Each number is 500 + 50 x the weight over its row's rms, rounded and kept within 0 to 999. Layers, rows and columns count from 0. Numbers have three digits each. The size before them is the row's rms in percent of the matrix's.

# q: layer 6 attention query, 512x512, rms 0.0449, rows 313-319,377-383, columns 384-447
# k: layer 6 attention key, 256x512, rms 0.0422, rows 185-191, columns 384-447
# v: layer 6 attention value, 256x512, rms 0.0425, rows 128-134, columns 384-447
# o: layer 6 attention output (transposed), 512x512, rms 0.0422, rows 256-261,320-325, columns 384-447
q313 101:435476483500525383466492550460532532518438428537559520520437474516495524596559436457547530573441559472405490559410561547489435499545438459520475476532599378445466556523494475557440476519455612
q377 108:524537511519547462507528475496514558508516516455556509536447454539493487549517581465461480600494518542463564585432545475482479545498439513461492506549523378445445557506549538530452480553487466
k185 105:540505555544433515492427505502514603427608529476456525563456474541456516483504409489522499475491468524461447436488388574484562546453515416476444506507424444535447449438500410491520442382409443
q314 117:452526449511501558445556437494571499479490468501470515492604446582480483508396491510475466441414547491506524461595440530506501560448465527453464542477486580452474528526578453466569485542483477
q378 092:439494448537442509481597477438550491430491447552549470522576488548511422512486499531499469564383498476590564497580480524543530568506544486468461557455517503455445513513541407448588439535555503
k186 106:507488419445468527517512498451527449430588535526490449553633434602495526514467550512438453503514523456464636467519475500552508492445460570520567585359430472462457359505520559546534500536583496
q315 124:421494492604484492491553679529430444511465465543630519474496462532489473589601364458440521487552583536451502647453570530549395512448517496506462582496506500544483523433468524500555539475483567
q379 109:483534481530524498518577627489439444545394511589515474502566531488522452538529409404476430459600599567450502521480599541472475432454480452485509511483441580533533507433514505488505470404470520
k187 117:498491467523539530508567596455438486506437464553505492472385600450448488459487475393471538514514472526456481603493602590494471466508552465443531512499560478541548583505481515464550586480508444
q316 108:505514486467464553435587517520446453435462534518510570468494519418481524590572512436503512552553406563519570523422523641405499426559512511518564520470442428568515428404547573546522447413489544
q380 112:532530419497363526474612485416435499482442482559469529607531496449517470592546455511557449529534408538463573547469599593499531486433460525449516498487447493512532465409557541580524464422467513
k188 109:567455433547479541458477438453440487478547466476498539437468477400458458523557476507495483482447419483501553495541471536519467494374554426552495545461510517519503462408524465504578470472452483
q317 100:540513464451429455555462424502512585492556427558562520488497497462506555476494511453482531490519518588452469550449504422436503519483418519536476411479461453456419503490498493511438550521456570
q381 108:502487501486398512561570371559532587514425409477511522587463450550464503517469498495442461525485525540463478605496460461445433526434474538475498502490501466452444556480422456509486415553532474
k189 103:547498452465460440466452505497475581451563556496476533617566422452516500499499445592492456433457478575424488474453468546494539464449461456472436540442416460535506483505477598477456480473467449
q318 121:459513496451528533462474520474486472571509497482597489481504456437562455468452499514463593536515439606508459574426520477462568462479517563523523464510505519554575439438441573462448499426442609
q382 116:555437505482570506480442479529512503551393558481502513423535586518556474445489585546528562470582497579395469481459466480495555486428506506481534365517516548547537482407504517427507445401461655
k190 116:496532452508492503486526439507407502542457429503561475412488530420579445420462492420528501489514455557520476541580402466521457492487456491461481399493569578489499558541425471446473535505590475
q319 110:523473507532518537474453539465498486567532518464372515534469537559373449421519506544569453456509473559469477449535443601464533527451521478514595462500576445509514598478571510442486543445552540
q383 119:517468502606518437516502404417559515538510480497507412476515532526425449485525429578591458424536414598404437502487450463491450546364448535508527543464475450520506547451564452493512592476498572
k191 111:512563579566543567496512428501502584477457397564515382479494504557457395423498445527493584564464436567536515530591471488454497587387558506479499494540529525525489503505492368598457491467543536
v128 100:532484522437552493510447526477488511529457442605459493445455532454527577562472472472467508503376520487614513458522491498443490495546477511434543601497528520556517541495421579502507581464460544
o256 100:415543462451608508590491525473498509549448536512514497373540430516556613420511483478436553450562478455517601557463480562510439448518595499503535528503509441522567586536487578565502527550511605
o320 111:391508478484490452552506568491475517508442507458561453433514515536573508398471504519421543496559431518528506526443502598514462474570564441512556494456558421452567576529511495534558527551441544
v129 100:513504573514537498476516597473452500525454508555484473467552505544561495546490524450481543497499416478433483429480447597573458483598500539488511571520482439510551463520431514410547583441467453
o257 105:529515566477550541588523512518423519548500519461465487456479533486500543419464500449426437478525478513546475520514446546455435482522507442519580486495520467550539546535497523581470459485566560
o321 105:494500534446558545513600588511409548544491514476506474431487533482534505392463436457421471469569532588512503466534420563430565551509559404549515497473564426529519536521455483509487440479470489
v130 091:426439484515533531503541591502556507439438500523415568509464539445537527472549483488547518473502481522544453464409558478588459487559461478485474456421506438529535510508491472465490535435608464
o258 095:569576453488443494510558408389521432483453503434488531556498503586425524595536489555509581518510472520501481500598486556461448543521473508500484486602473418552508506350581590465488509455473537
o322 098:552497481435524502452597469440545447473453435495460501516468513601479533513599459444428544593543508474491447514521552510434430598503505498547544468617502479528503431350568543406475503506553465
v131 093:594544455458545521486437423430511522512488451485554481576450408537442449506548420529530506496506449560470421424446503505424546548486516507419523456511533526561510547503509486488521546516427582
o259 103:463515479464562504540444434494539534547513524550549541487459537486597498445513533463531531474515511535562429563483500446373595566436534424654606424613552478507449504470461567449566445467460468
o323 094:436516460556548520476540427479497517485466486489473553439509542510607576530494559470433504509463568579529471556515576511387572462544567549480518434544497540491472505405481550530527498553442487
v132 097:482472565560457536518515502473497550453580485436538500566488481555435469448374503487560407547564511491454519610442508509438382524554516494543496456482491525456498541451484451495510477543542482
o260 103:579508544581495520450503423500546518573504436515481594609510418387457458611565493585520514553529576471554499495471531483538546370454472620456500490472484535571505528454566528503410543486463457
o324 099:552525517572558520425492515506524549537517501569398502595595398450454509560547457536513492543503565472601470451464488460574522437472490568537506514560468534573464522548516487498461559531505486
v133 104:565606492600500491498532483410504538551556473533536453580502490513561456489504549576536452524440578498469531502494439482546473525463584526507478535470464525494426468502477517495506512489575545
o261 107:539471473505551498612544493449525457541529428468538476457516479512515515533543524421473426497534493514544529495494476497424529572507590453522539499648398402416554560449500508489487577441522490
o325 106:554468469497553509539588508455516503498568423493515527408536550460505469495610505452551471439508403483533576496511501498466525523469622466573450557599384469396544556486489507546458455472562519
v134 090:453444448387519462439458523442546540501368521589435601485443515488593579505555559498562656500472516488458511512560574531491534484523592475553488455543505446486537435516518445450476456502408505